config.yaml
init_std_up: 0.0158
optimizer: "muon_variant"
batch_tokens: 131072
doc_mask: true
steps: 11010
Each number is 128 + 32 x the weight over its row's rms, rounded and kept within 0 to 255. Layers, rows and columns count from 0. Numbers have three digits each. The size before them is the row's rms in percent of the matrix's.

# layer 3 attention query, 768x768, rms 0.0564, rows 599-639, columns 64-127
098:175179111112178132129166169174098096114136104126189167108097104090125108193120164152145162146111125189167154124099115161071100165152163122143078174098098146136202155121149140147117142128146143
106:145166151092160167198182161060134180111113119167064156134176147080125139075169137126175111135076139148162149072170152149090138117090159123171171152128100061107154133148152098124133102142125134
103:130129165160094132170098137139092155117146117122153129093131112150134119203152102194113136149139107139109118106084127146172118137060157095135080108114093188162079187168145132137066163125160144
104:170137114106111134089109083113171087129142135145149141142134118117120137167100132153137088201158132171215176048132128125100155126086082133186134084104098098180047122106112132139104155094159123
108:127069145095154100090127123146111171149190128076139115093124167169133129058172154159144092131128126147103144114132128140207145123175118190081147154161161106141158175097141133093124177099189158
103:099199088097081112153141109124074166105180129125118117117136160155163125147147201114174168222148144102137156141144165073074125097149132154095205126073116145080143134089182098180126097146169070
102:124157143133198112095102123180109134080164165092153131112099173062149087141159158074143101151132097135159147113131118070098102117102167099173153074161074136131140135112058141143120097140141104
100:131082138124105108114007097096114145164156177131148167080152177118148050155148091162162140154124104137159147142105159074150099133189119113103155082105115176132108125136112073073160121102128120
100:194116158102066127108102174136128142160095136170143123104087109108159120109115122119119087199132197143146141175126110159112123161116085150142086132108082124139076112139102063047070151134017137
105:146118147136134148123149171155156095154157146144148141080093088114139129154060138186159143067153052154113123074132149133124161108121150147135067131120150173125094122161123134057142138104109082
102:164089101118078092084134166129080099129149111070177143133142077105156120195143138125114126136110096114145148129135120132109143094116096122134173088106050177071105157142066124144052126163130123
099:088087151188148175128150129146135107135162107124135109154104173200143109094162147136151153118100146070033121121094033084134163155188076083114136134147164130162132191174122168106117142140165129
099:100053138147082130078136142074145087131155108074072081160103098137127170078117126151148150162077130148100042123151124154128125078100142123113122097123045153128174148140119094068136111073139134
103:194105127142137132115063101109081126144131122150127122155120112140119121119044071154117110168128141104148120151188189177144110138104120106031158124112113101142119146134177140162194078121134129
101:180109203102186147110153103161165109167161148168076120107132169090109211110147180139066115129183071204140129117136101147118124107120115117166100139113183094166127118134136129124127153104170070
103:156140122150101136052126117140110133139147160146151167142128079152085111154072128097133148096149062196128175107199100145097142117115102130118124146175152148111147187119120097174099096121107117
106:161149139132100197132135177093072138103155107132149078171112139163168135083109163135173065106142148124152103073094105111100064113196153134118111127165121137130129127121101117090087088120138181
097:124146089116137108142086148194172168174085049113104104165105112140108106119101154134137094187161112124120178080141108118155113118186124161129062137127111175076159139093086146178085176144116145
102:127146156096165154206157164117128167103129146079143121093068099118136192172130122076205120123155111090143110112094129092181164200109138141156143118113159137129085124115112128075141161153123106
098:120096129114167138094172127105149188155135149139199143146124134070157109127159117148108210121167091164130144092036117156134133173128114133117125159066105137133058161112114113074151127139139065
101:118112124142120140175162135088047114118117082121091146153159137154083181148090097140162146157065168107112148165174201135110099105111068181160120095173176135171176160082095141159180124134113145
109:153161113142180123122062153115115094112178126130131124066103127068137111156183127151068165133076100160124106137084170110116097119143082121145141162102183137149117137150157100117180173185151109
104:112176110169104167094092150138123134084120167125128145145139128138141164131087224137179134164121104062105124066203180138132053093166107094087123141144175105170118139139141143171135111088160107
101:159136163154170166166162135130127179175186134128104141102134121083223111145153076126102143170151129140152146122105098141118154189100136102108138122131124121068097096129100099098187129129207125
102:156132110166135143132062154121135126133179172123167090139077168120138084156063170122134131115156135091158129152130154217120132144156137095164111166065134115155221124143117145132093094087165137
102:091119109168156111073157130092095141123119095125140132120158104157110142128106145115166147122110136136136130161103128114156064091151172176114154111119132061135115153105099107166099122090134120
103:143183153090101136073097103085133169148140163120126131157094139151128102165116124124121105177138103148111120146129141107133148126162137126159134144160101126133104101150147140125048141125120227
102:132142112112152116105120134101114106113112121096121119101183127162136135208150128166122116214199117100116164139095105040122103148115076144145133152115099101138148082155123202120135089121116127
105:165143066086127138210165096101118156097135115117112094097157097203145151115071132130110142111125116116157090131111075124113091177116077124103112157176123198147158106052155165131119141142158174
100:091114165159057143098095102121127110139083115102108051148114150052147154136124102175052169157123096101152159147094126098119108158148154080105053116127132080119090133151142169178136097153171166
103:110178148160125105189148121049118117132126109138168092130103123156123126134198107126121177107127173144217071094103078140106169112124152139092097155152123109122144107114105152079160191133125136
102:108157123112117060173121120103108188114105076138143163120080103149121147122171122172093125130081113163118171134185124092165213127131140126119123099119109073105104145176134112128122097146179159
102:138178084088109159173165104148107096183101070122134154171146095092153170143135181141122152070155102114102115059139102064173150129114118157106194117196205139139122154123181162131184147149163171
104:118153205132076155168148080145146138143104138111167131147103165111102036124099054122158176120171123118167139186122112159132101111144154139084095135144136133178117159156137179144132126113131151
103:158155166111144150140121133097083102177108183099134145095124100106149195131142151150055114128154146151151120137126175105138163139127108090128152139087129172127061123077159051111129078144133093
101:105129081119110103070118145141112086102183158183115103109147097123199143140129085100188085093142139160194149155115126128170142109136108107196113137094170131164149124088066101128101126108147094
096:123122113117099176119222082100085118128130077139122185116102146140143185170128115110130149124106061111094099116117082128101151133147072090174118120123136146154096086221110140086120139113110147
103:170088128117088144141144154141096178178111090107136133190123123169114147092180129127130090161178113163127135153066109112143139171095162103115229174147173158146113159145104106107117099123167155
104:151113166183164125129079103203150080108143123126147126080086140129134145143087180130166102081144131175135169113145130103191134147119178090134161119211153105129186137114120106169151138140049123
104:126100134167153123085159126181095106094174152090126089151111135136120125140052063066180197143103162130156113120142120115130129134096159136132111124132134155099102071142182136139139114136133157
100:120247131209087137212137153148173145109111136166120112146115168179117104099141071153193122087124114079105150134169088120132128065113160135168125132138099114112118127139154137188089132165102142
# layer 3 attention key, 768x768, rms 0.0566, rows 599-639, columns 64-127
099:115073143110135110118123166142123113095180106096125080083144143110151102120118117085090108103153111113130146165118106161133075125160127148109118113134169158156155153111140131110126150187045094
104:158113121083123132156131101147178128114146166099121084162088219202120127078127115169122098151140132095111185174166104144082099163115152091148112198112115081129100120157184071112131127178159139
100:126160174189150118100158161074161149127162131120164171137133161128143137069112183134143079105134124124122098109133169122148140063091158113119156102115107098159102128098111127172141125093057131
109:163127119102112137218157162109140156101196158160104160098120107122132115058126149200125125148125154187101103071079121088167167169121132152103116151109167145145118147132134153118137160122150118
111:127104140116110153139178094081096153065110240123173110176144123102096125164175068177102116096161070176133032153116134107143184143198117165093138157133136098046116159067125122075129137154126133
106:121165144134141127107160119108176144139199139120094126155170091152174167112154081149164120255140108092115121129082153174143133145158088134177161110142098133061091075150170130114097120171155138
102:145181150101195128181089194087166122101104148097133149082119161095189130142125100128124059096187101138067116068129119109158095074154097112133127126108078121166204129172105136106150100123133116
106:114146122128147100149125125145162166149074167143113158083134162131120097137148147120119055070171132110130136194096130105116134189093110100164153082093113093077149080146116133098114098166166087
102:156131161162173123178123092168165145149131153168087173142095118131121087147113131129096125171130123095078177099138167110152148199109152102073109101157161065148176117088123119164142170150181170
105:130128142162043086078105165085152081193112115086119140142164130153099170167077137124130085085158061070092154091140157106081174150087146142087198153153102099110124120116135095119077178144162132
105:162119104152148062147171125158052124101106157115158180111129123097172091128206147145136226135063109151114153103099112151172113108168131101093129096149163095105138108169151167084140104167128148
098:116123117140154216143103137150139097126092141180127113131117132179141190125155121105153114123162124133090103092116106167145121152107129134132088083145129147116144109122140151156178154131104063
098:135111164197156203114103101067134132083098119106151147121075097128162151128178076022146182125096144165106143129131104128118108167137165100103192133145167123118088147139189192097054086087082179
105:121076166101104115153095070146106129154125110142090132138176146110094121093164145128160122176110167146141155152071122086172101149116126069127165178140219139099112175188151097158101110108126086
098:137099176149129147181173072112119148132125093123135097124129135113160138143168110153158089110081101159105157165138146141180154092190078160093134095111112135100155123057123155135127165116144089
100:070163154142157091093140160161081139109077086130194131143123122086168071106199130128109155124192112192097106064127103133136138146118112218165143138135101145108130093172167076132092073141126115
107:126171127160114042126105105138107101143170107147156134098154166165098086128179142123134169161113092160125100071155162177169135108135137174125123096123072180172170141093115032125103157133085136
098:090156146087115078127130103147175110099101110125112102087101169131057107147165160143127101074178116137150082134136154148180140135173153148131123103146137135141110140115135141139088146148120115
103:075160181170156154123187121118107112157106163138176117176085155147126151125093084127155113135139158126161171116208157099142086104131148107147142121102172101141084113135088147113134123135128163
102:134086122125131127095126098159118101162172076173148113158083114073159170088071081121128138142126129111065095140182115118094132116038072113190158152156120227104114120091133058129130103117170158
103:103086150072107117199154107062136148109136120150130180136117161097144161108136082139137152121107084161142155141073167093112115152088140153153064115144111127087163098139129128100118197166145137
107:143091121150140156095106119137126110108137078109130077127131132174128121141124071092101115184147127091078165182173080086147121164079187114125129095181153112176102169070174116115089103180160087
102:148136113098144129198117115204124130094103091155152112112106072128119183114155158085129087129131133112174148151076136104190141149119129051118120173102197129165166108114116102128141135189172154
101:124131151108108136092102162189170151205189195121094100166112111094118059122121127135145206119118119176196170130099138118184173105118157198042134083135097062067144149124077129085164180137137120
101:174130152132180141147149111111098105103139151172042112137113119106097140092143107186090082158080117150128140149163110116155133051148095146081142152142081062139140117161156121093134101156151145
105:162116088120145098141155189227105208138147151172092064144150086204172162184183089172101107195113161174160163169151097104120123173122078105073141052103136083100109119147109117150140097111143169
099:128090119122101126075090135092142116150115061119149131079092137166104114143129136082144105089197146165100135153166176104144138143152150087100142120128112095119123074152153092116070145120131166
098:096110113095103106140126103104116148122066139110091071102138102196146115109120126102133154178111119124070150127106113087106115048122098131104171150111132121111084154110171111199137112127071185
106:156141111162126119149151093128169133170148088124119087165145146121110141110161121156124128159177105119190140051145117164089127182091089116139128128149098141121098150125070161133090153118187140
105:174101140145117133164130127110155073144165084127137152076084124112152148085134134106116153100187099081161203113086173130216125124138121125117180144152148128164143133061089166155121181072092172
103:121119138122101110128149157098120091146089169218135105139157175143127073151145120073138149111060168117224154110106162116121113072078158080217146115144092146122166160107166135129133078105165032
105:148155088168117159119157128098147090133050192144163128159145082109155101189108125126090113142140141147097153161093139089127147123149095113139166171133119091169101126114132073093119092082144095
108:135135087155144152117155148119181154103169151094094117167095152208168121105123106148123164113093127090075117113163137120090132153116066163131139157122160065113114129146143146118151073175162100
101:159161139110134140152181166189119129174119165040128233157171150098106126179180185144170165166166172166100137147178102129172078084168134150099064149152115121113123115156148120133158158142091130
102:097134106153164135103141102138155114098090103102158093185103082105144126140061159072129152162111133105083079099172175158144079086177107141078128130109200086156058113117074157131109110159112139
104:116115113181112139108111105094144085079099147155121086186156084114142156164099072098088115154108144117126141073129112131119150186131107148135150083139137152076151100136138131116139114192101137
105:135178097135097135074140128108116140199130178155100066140086153097121129156117184136096142146091135136182216160133151135106131094122128087122127147080145149131147080191090143124143130098108124
103:113163084124132119192100200135109141127156185135110171133113121142087136125113156110146233160191071115089093134114160165139145151123116187162133105074087083138052177069110147117120126184125128
106:131101105155121105192056112144168090156159158210130103108087110106134143176126092130149154125080137109157172173163072113181147135118145101071210121162156126092108117160165110105057123089132139
103:125077090140173111120142140093152173182150156185067084089096128102156135165171071104177115136094121085142125176172163196118114107126103148132114135136117085132161132092122124133106101147134118
098:193181169150093162141113115207197146082162120087117109124106077112179121169109203162124150092087126097090155150060084109180051163078160097154122132106093100147200123122143146121093127130140157
# layer 3 attention value, 768x768, rms 0.0604, rows 576-584, columns 64-127
086:188122167111134138124144205150101110131128114126135137078134079116145136110167032134106160104079150113151134089132061173145141112151095112101093115082105193133091141135180133146113187129118138
091:146145131111152174154151115150102120077146164119075104110098127176071145183126148172137085137072144114074170129164142146077156147095182087161107143129142105153118123154093104132125134136108127
091:157164113180139155086123149160132148123166095139113129138112141135169155088184116133171095183121166058067135142122149167109129164119143164102191085148187148174112087145139125174130188119193150
087:146154154139174092055026158191111088151153126136119190083126127159144115117157106137106135133134193130106177145109139151125200159185159115143068136108175052124107107089129137148107136130139119
089:135111111125152100084149156150153106159167166132149145124136134156116049124138175115067157112134147176148147048190123139084131155096167103148061116100097097127102053064104137139114152193207101
085:140115130159122095083140185125129176174085137094126151079135130108126125115195140134150098162097147114071152152076133196122097103103104122060112162134135063151108196062047109167084174063154126
091:087110151158139139101121127145138069168141076182138129128131147130127081113107106068066099172132120126129099127192180114136125084149114192143185113116135111106126102143150101132106083119146122
086:107109108110110113120085187140093172131092109113163134176030198184146074160121127173147178147089135058115180087142113103093180105165108105154110124120123118130106121127102152094139121137114082
085:128034160121129138184115127141117110073076112141158174206139170078116131075087190153082111108061185131080194123147192099147081125150228150147135125128149159152101128130140160098147141124115117
# layer 3 attention output (transposed), 768x768, rms 0.172, rows 576-584, columns 64-127
083:111128100153098123161174139179140160176150078149189151180077097135149183148083118192121134040101120057108118162147155093158116099129086163218124157120131143097094109154091140118139188156142137
088:123147124129166140089123136108151163096094169118062101112143094151141154075096147120155142121175150115131069120114108203185121110127100115102041108122120152131126093078106178164129106132138131
089:077125134125113196127136116103156069127076148078149118077078086113070184211156132109096129126117109124131157156115164158195085087150131082138100112102103111138129184090123186123183130093130119
085:099091110177110202123150143120132129068192105144168116138145132153155086108141225103140154146136093102040106121147141123153113115143142163091097107183186152094125144204111082123093136161153193
087:102096101133103119127141121107166133147138164153125107131155108134107092114151110159148085138142098121160136110085113105037128150155117116169123162104112149120172195162130212156117105138152170
084:155134138114120138181162187133140119132177128172070124113135177078072142138100143128114133129074136123147099102131136116094123195192150108138107131111201142131181122169136180125142076132081170
090:085120090110132185113142120070130140110148131135122120089138111111112101159096101139116196072161062085163130104152142131099106102072134131169071104110101120183099108135097158110135113127125125
085:136151093129153119104088156128088034095175170158122136141148106114128120127162118123117128128172124197124099114131178113102065099116094124100112131133079076085097130076091139123101135102137137
083:123116160117102137083115096104131174072174113048196148069127125141144155136146148100136150105123101124113157180124120130126165142122077087140124159071156116053176135151147142083150134144123106